Weights of a small GPT-style language model, trained from scratch on English Wikipedia: LayerNorm before each block, biases on query, key and value.
Each number is 128 + 24 x the weight over the matrix's rms, rounded and kept within 0 to 255. Layers, rows and columns count from 0.

# layer 6 MLP up, 1536x384, rms 0.0552, rows 230-265, columns 0-191
[[122 119 106 144  83 170 124 107 132 155 148 129 139 138  94 132  85  81 123  93 128 173 125 118 177 141 144 102 138 125 157 180 133  91 134 114 117 183 116 129 126  80 131 137 122 134 138 145  96  59 106  79  74 125  83 134 148 132 152 111 164 148 141 109 106 136 103 141  95 124 117 104 156 139 140 153 140 142 111 149 100 123  98 147 158 139 162 118 140  96 116 123 143 132  85 126 132 168 126 189 119 160 163 124 137 124 145 108 109 116 118 131 137  86 133 157 139 143 113 119 121 129  92 137 115 116 157 101 145 120 126  89 124 166 119 150 100 158 151 137  86 122 123 111  98 108 128  98  80 146 111 109 169 142  89 130 129 130  89 126 150 106 140 140 177 134 110 155 119 108  97 159 137 126 154 107 158 138  90 122 129 112 116 132 150 132 154 108 110 104 145 122]
 [117  66 134 123 134 129 140 143 120 136  94 117 139 130 141 140 111 108 145 161 146 135  96  86 107 151 145 136 129 170 100 153  98 163 180 119 115 126 103 158 120 118 168 121 170  95 142 144 113  91 179 144 112 144 135 117 163 107 133  85 163 181 125 134 159 127 112 158 136 145 122 137 129 102 119 139 129 143 130 107  92 113 104 160  94 113 145 150 108 159 103 131 125 133 123  91 122  84  95 115  87 154 134 131  96 148 119 108 127 117 133 101 130 135  98 114 117 112 165  96 103 122 143 108 181 129 148 134 195 109 122 161  95 107 143 107 131  99 122  76 147 125  92 125 124 143 125 169 107 145 101 138 140 101 190 137 148 146 140 125 133 114 152 166 125 178 117 122 143 104 152 121 112  79 129 183 137 110  86  92 122 112 112 117 115 140 141 120 131 118 180 154]
 [148 124 140 146 106 118 157 140 128 104  93 167  98 140 144 123 105  98 127  84 146 132 168 106 151 181 142 117 109 128 124 108 123 110 119 123 109 151 142 135 113 142  93 132 129 103 137 114 112 119 120 122 139 115 154 136 142 129 103 118 111 115 115  98 144 116 148 136 122 132 168 136 130 136 129 136 121 134 129 129 119  98  80 183 115 164 112 133 104 136  94 146 195 115 125 173 136 114 165 133 151  89 146 154 144 169 132 131 121 138 143 109  96  94 147  68 162 125  86 105 126 117  91 156 146 133 156 104 134  65 139 118 107 118  99 129 104 164 147 105 116 124 141  69  74 202 103 140  68 137 176  95 123  59 134 153 145 124 134 121 144 126 140 136 117 183 158 104 129 143  84 112  77 140 168 122 114 115 127 108 121 124 145 127 149 117 154  87  95 141 102 144]
 [193 147 145 110  83 135 138 132 139  92  85 115 121 120 119 117 195 159 114 149 149 136 147 178 118 140 103 123 150 148 135 122 135 144 152 123 119 120 134 135 119 121 180 142 109 123 128 156 127 125 119  91  93 103 121 116  50 105 160 127 128 138 143 119  76 162 127 117 106 140 110 127 122 134 164 147 156 107 115 119 115 131 110  92 150 139 157 134 117 124 124 130 147 140 115 136 118 121 151  93  94 109 138 155 161 113 107 126  99 157 103 168 120 130 104 151 112 113 137 124 122 151 122 111 137 126 142 125 117 138 117  93 129 156 120 163 144 114 128 126 150 141 151 106  89 153 110 138 110 154 139 132 118 104  97 117 108 102 119 126 147 111 118 122  90  86  90 104 142 144 123 156 114 153 139 153 117 135 108 102 130 116 142 133 135 126 116  71 129 155 128 134]
 [124  97 113 161 101 150 121  93 128 142 154 128  81 126 124 108  98 117 157 105 121 160 122 118 124 123  97  85  36 114  76 110  75 103 143 105 114 110 181 127 133  98  86 132 200 122 121 115 121 121 157 121 137 143 103 149  72 153 103 107 135 125 127 117 125  83 142 133 109 136 136 105 141 126 146 140 161 179  90 109 135 140 123 142 110 130  99 124 107 119 108 127 151  99 141 144 106 167 146  89 144 145 100 139 118 171 103 141 109 139 116  91 131  81 152 173 150 136 104  87 103 154  83 116 114 163 123  71 171  84 143 142 123  98  72 120 108 135 165 132  81  91 149  99 152 126 115 188  86 133 111 123 135  99 139 152 144 101 133 108 187 166 139 146 137 129 112  66 159 145 140 160 136 181 171 125 143 175 105 117 105 129  99 107 134  92 125 113 147  79 145 112]
 [140  90  61 127 152 142 117 148 151 137  94  77 126 131 133 115 122 115 107  95 165 158 167  91 139 141 127 135  83  60 138 112 114 136 106 125 108 102 132 159  92 144 136 113 124 116 136 153 129 122 125 115 129 123 136  96 147 174 133 111 177 109 138 112 122  87 106 128 111 120 116 171 107 185 156 157 172 133 112 148 119 143 110  94 123 137 136 134  54 117 116 105 138 142 128 145 133 131 137 118 135 114 130 162  99 108 115 115 129 151 128 131 172 118 133 166 130 150 125 110 108 104 144 119 142 146 162 140 128 125 128 153 122 127 118 145 111 126 160 138 101  88 144 163 124  69 141  99 110 163 164 124 102 146 156  69  67 103  76 135 143 136 132 112 105  96 126  83 129 122 132 152 145 127 166  97 158 125 126 104  87 130 158 105 137 115 106 125  99 102 119 147]
 [133 121 116 133 170 112 159 157 153 127  96 150 113 134  98 109 139 127 140 103  77 122 148 148  88 146 123  81 109 131  94 140  74 124 165 103 109  98 198 137 146  80 140 105 137 137 123 131 140 124 150  91 148 139 125 147 118 180 108  77 116 123 110 161 124 113 160 132 107 138 116 151 144 162 145 108 160 161 120 115  93 125 123 158 135 215 118 137 128 176 134 107 143  69 119 174 119 155 144 126 163 145 102  94 122 157  81 158 103 144  86 106 157 135  96 133 153 137 141 113  81 159  89 152  93 179 147 125 131 110 159 116 132 179 120 179 110 157 180 147 102  72 126  93 139 128 125 165 137 136  94 104  89 122 120 111 107 163 120 138 126 139 144 197 131 141 141  89 159 132 152 138 106 119 174 202 138 147 104 149 113 173 137 143  84  94 102 124 140 148 149 160]
 [113 131 139 109 151 136 187 106 124 133  85 141 125 151 128 127 110 105 116 131 140 131 131 122 164 135 147  94 117 112 180 152 110 132 128 138 106 147 118 119 108 140 151 138 114  88 117 122 132  97 151 141 131 133 110 121 125 160 138 121 144 108 129 101 101 107 123 118 105 120 108 137 144 117 140 166 118 134  95 118  74 118 112 149 124 140 142 134 128 106 151 129 167 131 114 187 124 101 154 152 123 133 133 143 130 162 162 128  97 113 113 140 164 132 158 142 126 155 161 128 139 155 143  80 130 121 165 135 115 137 119 145  73 104 112 143 122 167 172 155 119 131 130  89  98 153 178 129 119 126 128 142 130 117 134 134 127 125 110 135 114 105 148 154 149 133 128 118 101 115 144 140 131 121 160 112 116 108 120 111 120 139  93 141 106 148 133  99 146 102 122 137]
 [171  95 131 137 120 132 116 122 110 142 108 169 189 155 154 131 135  89 106 153 142 126 148 122 124 132 116  79 117 131 114 100 137  90 161 139 126 101 140 171 138 128 155 133 124 156 154 116 150 114 128 112 136 130 127 114 158  81 124  96 148 131 165 122  85 129 143 112 144 142  66 137 166 131 146 147 139 140 181 135 110 169 140 138 108 175 143 133 137  99  80 104 128 116 148 114 157 131 193 164 107 108 132 146 120 161 141 149 117 136 123 150 116 128  92 140 150 122 136 145 100 136 133 147  99 140 144 138 100 121 158 122  95 140 111  77 140  83 154  93 122 115 170 129  68 156 132 123 121 132 129  87  86  80 135 113 161  93  94 126 130 123 147 125 121 125 126 127 141 129 190  86 128 160 133 147 101 129 112  89 113 102 152 113 130 101 128 154 120 154 107 127]
 [137 140 127 137 115 116 133 116  80  70  79 184 138 125 153  91 103 112 129 144 156  98 146 121 123 171 152 104 135  81 117 154 153 130 144 107 113 140 178 118 118 129 127 107 117 139 154 144 139  96 131  82 138 113 106 140 158 124  99 143 129 123 112 101 114 139 106  84 141 151  91 152 129 153 120 124 124 134 128 102 160 146  81 148 126 158 108 131 127 140 132 133 151 112 174 165 132 139 145 120 127  91 163 105 164 142 124 115 136 144 159 106 125  97 123 129 133 182 138 150 122 130 115 159 120 112 136  91 132 134 134 104 112  98 136 143 136 119 141 144 115 112 119 123 103 164 131 113 122 119  78 136 159 174 149 134 134 118 117 109 178 140 135 156 113 142  97 119 117 133 121 114 107 149 133 130 168 132 148 142  96 118 136 114 160 133 134 102 114 115 176 119]
 [158 142 130 191 127 157 180 136 161 123  61 104  80 123 100 105 132 100  71  89 127 132 118 145  88 145  90 151 120 123 123 102 118 105 110  65 122 119  99 159 117 134 135  97 126 112 158 119 141 106  99  91 115 139  89 120 162 139 168 134 153 136 177 125  82 111 133 118 122 114 153 147 149 129 155 172  96 110 121 130 146  96 131 137 131 156 135 109 101 121 115 107 115 125 127 152 181 110 159 120 152 134 119 141 121 119  42 109 138 146 166 146 137  86 179 103 172 118 134 129 129 102 150  68 116 139 136  83  89 163 169 166  82 118 163 136  86 158 126  62 187  87 105 113 130 137 140 172  84 152 137 125 139  94 125 144 144 143 181 103 119 152 197 157 111 142 139 161 125  86 130 158 134 163 151 106 142 120  94 147 137 103 143 128 112 134 163 131 130 130 121  89]
 [121 117  84 101 102 123 118  82 123 102  93 159 180 142 108 109 160  85 131 107 141  99 106 109  95 108  50  98 151 144 107 124 140  90 156  94 107 124 144 131 103 144 119 115 164 143 153 124 155 131 118 129 130  88 148 130 126 124 123 149  79 121 100 113 122 132 126 139 104 106 151 159 124 154 131 154 146 123 159 105 154 142  85 137 143 164  93 122 131 136  88 121 125 127 170 134 140 113 120 136 167  78 107 110 126 104 158 133 120 147 145 162 131 132 109 166 149 142 134 141 149 143 167 155 146 111 110  95 121  95 159 101 132 166 123 111 139 135 176 139 141 139 124 119 143 115 102  98 121  95 119 103 146  98 113  98 105  76 147 110 136 150 121 135 118  90 134 129 171 156 121 139 137 125 162 130 120 181 117 132  63  98 119 124 119 128  85 169 137 108  77 125]
 [148 137 159 136  94 108 158 108 144 140 134 101 157 148 148 149  99 126 133 122 122 122 126 121 112 153 133  76 140 136 177  82 132 157 158  79 142  93 110 187 109  91 112 164 126 151 165 122 102 134  68 104 183 129 107 119 142 149 117 128 139 107 118  95  98 129 140  72 130 138 124 107 130 118 110 152 136 128  83 121 112 147 117 127 160 146 148  95 128 104 108 114 138 144 174 171 139  88 136 112 116 161 151  91 140 140 144 116 128 121 134 157 119 115 154 128 148  92 123 159 111 122 139  90 155 135 146 145 103 131 165 118  83 156 141 107 120 167 138 132 137 120 165 144 116  99 184  79 129 137  89 111 138 128 111 121 147 136  76 146 125 129 130 134 150 127  94 120 109 139 142 140 160 151  90 119 129 140 100 134 152 141  87  99  96 163  88 122 172 139 138  88]
 [128 101 154 159 144 108 105 121 148 134 140 124 144 145 139 136 105 180 126 122 183 156 139 136 122 101 126 131 169 112 122  95 150 120 134 115 125 107 117 137 110  60 123 122 120 141  81 159 149 124 113 128 106 157  92 198 126 117 138 135 145 119 136 113 133 106 191 132 138  95 110 107 134 135 105 145 120 127 126 135 112 161 140 129  94 119 113 168  79  90 134 145 119 100 142 128 101 127  96 144 117 163 158 121 130 112 131 133 115 117  84 172 202  95 139 162 100 151 108 101 138 127 148 100 147 120 145 155 111 137 134 122 138 142 107 140 123 141 128 162 138  91  94 140 178 139 130 150 158 113  83 131 157 137 139 135 109 120 157 137 132 134 138 126 184  95 136 144 128 137 124 152  55  98 157 158 131 133  93 131 116 144 102 125 130 160 123 124 107  99 134 150]
 [161 116 132 157 152 124 126 159 131 110 131 128 123 105 162 128 106 117 133  68 131 120 121 142 140 144 111 132 132 136 144 151 105 149 133 120 118 142  88 124 128 137 133 118 102 119 109 128 107 101 133 119 150  91 122 156 165 142 145 120  86 138  92 142 158 121 169 122 121 122 116 146 157 184 162 124 150 131 102 125 129  94 140 116 103 151 108 139 119 122 109 143 127 145 123 121 102 120 151 185 127 135 163 147 103 151 110 146 127 134 127 127 130 120 118 104 114 135 124 126 114 141 125 110 143  90 126 143 136 112 139 150 110 105 145 109 123 131 137 137  78 116 134 100 144 129 123 158 125 128 119 145 137 125 133 147 149 122 115 110 154 135 139 184 112 124 117 156 136 110 146 100 117 101 122 134 104 107  67  89 136 131 117 126  88 123  98 126 123 138 138 141]
 [159 142 103 103 141 136 140 110 125 129 151  95 119 124 137 158 122 121 159 114 162 125 169 135  95 127  49  73 148 134  64  81 102 133 142 120 112 123 157  95 146 148 120  96 109 111 150 110 133 126 130 108 143 123  91 134 144 148 122  70 124 140 131 102 105 119 117 114 112  91 101 156  96 130 149 146 145 165 101 182 153 111 120  95 144 152 145 100 136 135 121 125 123  87 204 105 146 110 149 149 141 134 169 148 139 148 150 150 134 161 152 173 156 115 132 169 186 109 118 136 135  98 150 145 179 103 141 151 116 135 134 128 106 101 109  77 141 138 127  85 144  77 148 125 137 124 159 135  93 122 144  92 125 165 105 105 122 147  83  74 110 144  99 122 136 122 118 107 138 144  99 143 112 126 127 114 133 164 129 159 114  69 167 104 118 108 101 109 110 132 146 120]
 [105 125 115 176 136 152 154 133 168 139 111 103 158  99 149 168 112 150 118 108 147 139 128 139  97 132  97 126 140  97 102 115  64 149 134 146 107  85 126 185 129 123 110 111 198 167 107 168  87 119 152 138 190 100 116 153 156 126 145 151 124 162 144 140 141 136 111 109 128 190 124 114 129 116 118 124 152 118 104 100 132 153 125 146 125 157 193 160  82  79 132 175 150 145  85 121 167 118 147  88  90 147 129 139 122 131 145 114  97 109 121 124 140 134 106 116 121 123 109 101 138 101 109  96 136 116 127 170 111 106 160 151 128 115 128 109 124 115 114  95 126 132 100 120 129  97 112 145 120 132  78 139 139 160 127 131 128 139 156  97 132 132 135 153 121 119 107 137 140 132 166 136 123 149 198 204 167 135  97  98 132 107 139 127 104 138 147  96 141 100 115  96]
 [ 98 134 123 134 134  89 153 150 149 145 135 147 106 119 154 129 155 145 114 114 145 124 116 120 121  94 143  77 146 170  99 122 133 152 124 130  61  79 118 150 111 143 150 136 151 156 103 125 111  83 146 108 124 105 101 103 195  74 127 181 126 142 139 127 158 210 159  95  94 174 100 129 151 146 136 115 126 103  97 158 134 162 124 123 102 128 144 112 125 140 108 185 147 131 129 142 119  77 123  90 122 101 145 146 130 163 100 117 120 128 134 119 127 166 110 130 159 132 115 172 129 103 167 120 163 149 147 125  74 147 121 158  85 135 152  96 165 144 161 141 137 100 110  95 122 137 135 149 132 135 163 144  96 131 187 123 172 135 116 139 121 130 139 148 139 144 139 104 139 114 132 136  69 170 137 135 116 123 172 150 161 102  97 106  91 168  73  88 164 135  98 113]
 [134 113 132 117 132  72 120 145 157 135  84 108 113 135 119 129 113 110 126 138 163 130 159 123 106 125 138 106 138 131 100  95 150 111 161  89 117 131 121 147 137 123 113 119 147 145 135  75 166 130  72 127 121  97 146 137 127 123 137 123 101 150 176 104 140 149 149 121 148 178 135 100 111 197  95 119 135 131 135 137 147  92  93 106 152 108 121 124 128 101 115 109 149 115 173 126 128 133 134 118 123 105 132  86 107 150 124 107 110 135 112 190 107 116 147 124 169 102 107 116 110 157 112 179 144 140 148 144 103 115 125 138 110  93 147 129  85 142 141 106 153 127 137 120 155 115 164  95 104 142 112 117 120 139 100 142 155 139 148  73 130 144 112 143 180 114 148 116 153 152 120 165 112 140 143  84 149 127 114 133  96 106 112 112  92 145 134  93 142 134 133 126]
 [103 132 161 133 154 144 128 144 141 107 113 107 132 127 138 148 115 126 105  94 103 127 138 106 147 142 118 126 120 147 109 132 129 118 139 103 116 124 135 129 109  98 116 129 106 122 137  76 164 143 124 136 141  97 140 123 138 147 130 124 148 133 128 172 148 178 161 130 128 114 180 145 130 142 136 151 123 145 126  87  97 151  93 152 145 126 141 111 126 109 116 133 162 128 107  95 144 133 127 155 133 126 135 104  71 161 116 128 118 119 104 105 165 150 143 135 122 135 137  84 147 120  98  78 118 123 138 153 146 153  93 110 152 148 110 164  99 124 145 129 125 111 106 101 129 104 146 103 169 132 160 121  95  96 134 136 140 143 138 123 115 123 156 132 129 117 143 124 126 117 132 127 100 105 130 155 108 133 149 150 101 156 139 136 109 140 148 164 141 132 113 114]
 [161 135 173  82 141 129  78 184 125 160 141 121  78 163 124 153 157  79 132 116  78 139 113  95 136 132 111 122 141 119 161 124 148 119 120 131 109 161 100 130 131 133 102  62  97 166 129 122 124 115 118 143 138 123 125 148 138 119 115 109 110 156 163  94 117 142 159 164  96 132 139 140 125 117 141 128 131 110 110 160 138 107 157  86 166 149 163  91 152 143 115  97 110 117  86 106  89  95 103 118 124 109 129 122 146 121 153 144  78 160 159 152  87 149 128 128 126  74 147 110 138 106 118 132 124 110 126 114  79 106 120 133 112 101 102 115 120 135 130 167 143 135 132 122 122  76 136 103 120 145  71 142 136 127 121 151 129 137 117 120 122  82 140 112 115 137 124 111 130 129 169 167 164 125 138 133 147 111  97 119  92 147 103 157 139 158  83 122 107 108 114 132]
 [116  98 119 101 133 164 112 105 116 109 137 134 119 124  84 140 161 105  83 110 144 119 126 149  92 112 136 134 117 118 171 163 123 172 118 134 148 147 112 158  98 153 169 115 174 124 167 112 132  76 135  81 109 116  98 110 213 141 129 147 129 174 140  68  97 125 125 145 112 100 139 138 143 167 146 104 144 132 113 179  55  88 127 181 141 100 153  94 148 153 124 115 134 123 126 116 153 130 119 155 136 138 119 138 166 129 129 130  78 156 119 111 155 144 105 136 161 160 167 143 132 119 138 132 134 140 159 128 152 128 143 127 122 169 174 168 111 126 180 161 136  93 109 126  97 120 171 133 143 109 114 135 149 142 132 118 116 147 111  93 139 145 183 137 117 117 125 106 122 126 136 149 114 135 157  83 180  96 107 101 132 137  92 124 122 117 143  92 149  97 128  63]
 [149 125 118 128 122  99 121 112 191 141  92 110 180 121 182 125 148 141 140  78  94 138  92 107 175 111 138 127 170 159 130 148 127 107 134 112  72 133  93 113 134  72 140 105 159 141 156 135 147 112 110  91 156 132 100 174 123 136 110 134 134 138 147 131 179 176 141 124 129 101  99 107 135  97 128 156 168 117  95 124 155 124  67 162 103  92 103 167  96  78 124 148 161 145 168 143 105 134  91 112 123 120 195 125 138 156 125  97 122  85 117 143 141 148  85 116 138 118 150 131 121 140 106  92 141 112 147 132 110 115 159 160  82 139 152 134 164 120 146 128 116 123 127 130 130 175 118 129 153 145 132  90 122 115  98  99 120 143 112 129 125 149 152  97 190 104  92 125 143  64 123 163  85 153 122 113 152 130 137 128 131 132 150  96 146 122 132 166 127 164 113 139]
 [136 103 158 155 160 135 121  72 105  94 100 124 167 115 179 156 128  92 108 131 167 162 151 157  72 104 142 147  92 146 130  88 131  81 154 142 118 132 141 180 119 133 109 120 181 114 133  75 175 106 115 127  97 107  81 160 124 139 158 141 119 113 117 132 119 147 129 148 132 184 145 133 131 116  92 156 131 138 107 126 145  96  66 147 128 145 159 117 121 147 135  94  96  66 103 142 128 132 140 104 117 103 143  91 139 130 119 125 116 132 114 147 155 111 134 179 158 117 127 104 102 136 135 117 182 111  88 127 123 100  94 170 108 151 138 145  72 152 137 119 155 106  99  97 111 145 154 160 110 153 119 148  98 165 148 116 119 153 116 135 180 123 162 128 151 165 135 146 131 113 123  96 105 106 117 144 136 141 143 137 115 126 139 151 132 124 125 159 110 137 167 111]
 [165 129  92 157 113  93 133 114 105 111 137 149 133  96 135  96 173  94  99 104 110 121  96  93 136 119 128 158 164 137 123 123 128 147 149  71 116 134 136 133 161 105 153 135 112 152 140 150 118  97 117 100 100 124  99 148 133 161 133 105 112  71 105  77 113 157 119 124 121 175 122 148 150 148 145 144 152 116 115 141 178 100 130 104 171 138 112 133 151  95 115  85 139 121  71 104 150 133 173 111 102 145 138 131  58 166 147 114 107 152 131 139  82  80 144 165 111 113 116  89 153 133 119 121 129 101 102  66  89 133 185 134  84 128 107 145 153 151 125 154 124 126 133 122 120 112 131  81 136 156 210 114 159 131 129 105 146 144 137 114 100  99 117 137 125 133 105 149 147  95 120 161  96 183 130 133 113 137  97 135 103  70 103 121 151 105 149 114 155 140 139 156]
 [133  76 141 185 121 133  98 196 183 154 128 110 157 110 118 165 137 133 107 126 138 176 105  77 170  96 138 150  93 147  96 170 177 125 159 108 126 107 136 124 133 143  80 142 141 175 149 146 111 129 157 110 111 127  86 115 159 144 130 134 150 139 157 136 144 110  95 136 108 104  98 140 171 126 116 123 114 131 132 118 133 175 104 143 142 131 145 122  90 150 112 116 158 144 146 158 139 126 175 137  72 156 128  97 115 143 136 138 117 142 125 111 111 132 120 141 148  92 115 136 131 158 134  99 155 131 147 109 156 116 123 117 112 133 116 112 150 125 152 115 121 103 158  98 138 106 152 110 162 158 139 124 106 135 110 132 147 136 150 152 170 122 123 148 138 138 122 167 145  76 119 120 118 143 122 128 147 127 130 174 114 124 106 106 157 126 112 147 111 110 106 148]
 [169 146  97 154 105 106 131 122  98 147 102 110 160 144 134 115 174  91 102 136  90 122 146 137 119 157  87 152 128 103 112 167 159 111 138 114 128 164 164 113 153 125 162 150 123 136 149 142 144 141  72 157 125 128 107 132 102 168 129  83 148 150 153 127 146 177 111 145 122 147 145 140 140 134 105 116 109 116 111 138 139  99 101  84 168 122 128 165  98 126 132 131 134 123 120 132  97 128 100 122 145 140 146 100  59 140  89 185  94 127  90  93 115  96 173 127 157 152  99  98 137 107  83 116 149 151 160 153 142 138 108 100  99 134 123 116 104 157 111 102 186 115  69 100 118 116 140 156  96 141 152  89 109 161 123 128  76 140 142 126 146  68 134 143 144 172  94 104 160 110 157 167 104 113 111 122 137 136 127 100 119 148 147 145 137 158 112 111 169 137 125 102]
 [127  95  93 128 132 111 119 161 157 130 102 105 135 152 140 134 117 106 114 125 142 161 115 150 136 110 136 141  87 121 157 151 108 104 101 125  87 107 120 138 153 133 120 136 123 146 156 111 129 121 143 123 156  91 108 113 105 138 165 108 139 160 114 139 144 119 102 152 124 170 127 126 129 127 162 136 109 128  70 118 139 109 103 143 119 103 146 111 132 113 102 121 134 134 150 148 140 137 162 119 143 136 144 123 126 124 113 111 122 136 159  86 114 144 128 128  94  94 137 101 127 178 121 138 103 149 119 111 150 113 161 171 129 128 116 119 152 106 165 176  84 147 130 110 116  62 119 107 139 128 137 132 102 112 179 127 158  93 141 124 172 145 167 130 120 143 143 132 142 118 144 102 118 177  82 136 135 133 106 113 114 156 128 120 106 129 123 110 130 138  97 160]
 [112 156 147 113  82 169 121 120 130 154 124 108 128  98 123 147  94 161 165 108 107 176  75  75 179 122 138  92  67 164 146 132 141 120 154 158 107 145 108 179 104 127 142 125 127 162 147 121 118  87 108 121 120 127  99 133 143  99 178 144 162 112 159 101  74 109 154 136 123 110 151 123 145 134 188 148 177 149 129 127 126 122 163 156 139 132 113  99 118 172  92 159 155 114 147 133 144 158 156 126 119 158 132 127 104 107 122  69 112 122 135 117 130  64 122 164 179 122 124  88 125 156  95 113 136 168 125  86 127 127 152 128 130 125 133 140 140 159 172 104 137  96 179 146 100 102 107 148 117 156  65  78 138 154  71 113  94 102 135 124 130  96 174 115 136 123 124 132 127  94 139 113  97 144 172 114 176 137 130 119 127 137 108 130 127 117 134 100  89 124 161 124]
 [202 144 138 123 134 113  95 133 158 117 107 123 135 133 115  98 151 121 117 134 159 151 138 129  93 161  73 153 125 121 158 141 125 145 175 129 100 122 142 127 149  85 151 125 151 156 141 143 148 127 152 120 107 144 142 111 105 112 112 103 121 118 131 117 121 156 147 110  69 106  88 130 155 152 122 161 148 127 131 134 164 142 119  88 169 161 114 103 151 125 149  95 134  95 131 125 127 146 136  99  94 124 119 109 127 133 106 194 108 161 125 153 119 120 116  91 148 123 125 113  68 134 105 101 158 138 149 155 111 150 134 128 119 120 103 105  98 162 107 124 151 139 171 128 134 133 135 129 129 178 185 126 118 119 135  67 102 123 127 132 124 131 147 141 133 107 111 121 172 121 128  92 165 114  97  61 105 116 120 112 151  79 150 143 124 141  80 137 125 146 130 179]
 [ 87 123 102  98  75 120 161 161 127 129 144  66  92  95 152 116 157  51 138 150 115 187 148 130 120 143  90 116 106  85 140 171 109  95 141 140 127 115 123 110 110  98 161 113 104 107 101 117 135 107 104 145 175  97 109 140 122 114 162 134 190 135 104 100 126 164 166 141 109 151 126 113 138  95 129 139  88 144 113 152  84 102  79 152 142 102 154 126  76 146 121  52 138 122  73 153 211 133 100 148 105  98 146 168 120 118 131  89 105 186 205  90 133 125 135 108  93 138 159 162 140 109 134  94 148 109 139 120 118 143 138 151 104 150 148 136 128 130 169 141 109 107 101 122 146 137 152 118 108 125 152 163 117 134 110 130 157 166 189  55  93 127 180 125 111 118 129 160 153  81 129 140 108 157 134 145 116 144  62 155 139 164 128  70 179 115 138 135 118 143 139 111]
 [164  98  88 142 146 150 137 189 150 137 131 121 123  97  98 115 142 133 137 140 108 157 110 103 139 168 129  93 126 108 135 114 125 167 151 128 120 163 122 129 111 154 131  94 139 129 143 121 163 129  97 153 140 141 135 155 160 154  94 154 109  96 125 101 143 112  90 114 107 101 163 120 143 141 123 134 156 125 151 112 119 121 105 125 113 141 122 112 130 121  83 115 151 129 106 185 123 131 122 141  93 135 140  95 131 149 149 103 118 131 133  80 166 181 147 130 133 103 151 143 127 121  97 142 135 125 114 114 106 134 129 186 117 136 148 142 123 155 116 108 115 133 112 134 101 133 168  90 135 122 133 123 132  69 153 125 198 145 148  67 130 123 122 123 157 132 121 116 156  75  78 111 179 105 117  72 117 186 132 113 124 122 129 120 147 100 123 147 127 166 130 134]
 [144 175 126 158 118 128 122 119 144 145 111 143 120 111  99 169 104 168 127 132 143 110 119 107 146 128 128 147 122 150 150 125 136  88 123 163 107 122 165 125 131 134 148 130 123 117 130 131 135 123 135 115 120 103 133 137  96 125 138 139 118 142 115 116 122 162 141 142 136 127 124 167 148 144 156 144 117 128 122 151 150 124 115 121 154 109 131  93 162  94 114 146 156 155 126 131 113 131 132 111 157 141 164  97 133 104 118 104 102 137 127 154  99  89 149 124 131  98 130 130 168 110  90 152 123 129 133 122 121 143 136 108 144 125 129 191 152 117 118 155 125 132 126 124 159 119 106  75 122 145 138 117 141 130 141 141 109 108 137 126 111 140 131 131 128 123 151 104 153 139  98 141 114 140 120 129 109 107 111 142 150 112 119 121 148 156 147 139 150 143 111 123]
 [130 130  98  99 117 111 137 179 153 188 134 166 119 100 139 127 159  94 145  88 145 103 129 154 127 114 134 100  94 105 157 146 125  97 152 136 134  94 123 157  98 134 144 115  90 117 160 141 128 132 126 112  87 117 112 139 184 148 160 101 127 156 129 148 132 129 100 140 125 139  75 143 136 127  94 132 159 162 111 114 114 120 139 156 115 131 155 142  72 137 107  93 148 158 119 106  75 128 155 144 115 149 143 149 115 108 128 152 101 136 120 109  90 129  96 119 160  90 141  99 146 150 116 140 135  99 155 104 192 161 148 126 109 108 129 130 111 110 156 127 128 131 113 128 100 142 133 133 167 166 119 145 145 109 164 125 118 169  52 129 110 154 151 144 126  76 111 145 146 150 128 114 143 148 101 136 112 124  85 148  79  94 169  87  95 136 101 101 145  94 177 134]
 [154 128 151 140 154 125 141 165  81 143 138  87  86  87 125 104 106  84  97 135 171 154 122 189 136 151  79 164 142 114 138 121 123 136 127 121 113  93 113 115 173 125 209  98 119 139 143 123 159  73 159 124 125 115  87 128 116 167 105 147  96 106  94 118  94 132 157 129 106 125  91 116 130 143 158 164 129 146  80 161 119 155 142 106  89 175 132 130  94 126  78 116 150 113 178 194 165  89 152  92 193 128 120 160 106  92  84 142 128 169 139 111 115 163 131 131 140 144 168 124  95 167 111 140 155 107 174 109  57 119 128 109 156  96 156  76 141 124 108  82 108  77 103 112 116 134  82 111 108 141 132 128 130 126  94 131 148 138 118 110 132 141 158 140 138 135 162 127 140  92 177 157 139 120 130 136  94 155 114 135 141 107  92  59 144  97 138 159 115 141 124 140]
 [116 109 154 135 129 140 127  97 111 124 144 143  99 156 106 129 109  95 150 128 124 126 115 102  99 159 100 110 116 143  85 124 149 144 151 104 125 109 118 182 127 129 100 109 173 127 123  85 109 120 183 129 173 147  86 136 148 151 112 114 157 137 119 106 111 114 145 124  95 146 138 117 118 123 101 159 131  87 120 130 149  97 157 165 160 138 138  76 131 106 119 157 127 135 166 110 166 130 152 108 136 173 130  93 161 139 111 135 112 131 106 110 152 100 101 128 139 110 149 106  86 137 144 121 111 112 148 107 137 119 138  95 139 146 153 142 124 110 145  92 142 122  88 114 120 136 117 170 116 107 126 118 139 120 142 133 123 135 136 122 128 141 109 128 101 130 138  96 120 139 107 154 142 150 134 148 154 152 120 128 120 152  96 131 102 131 123 112 126 144 124  97]]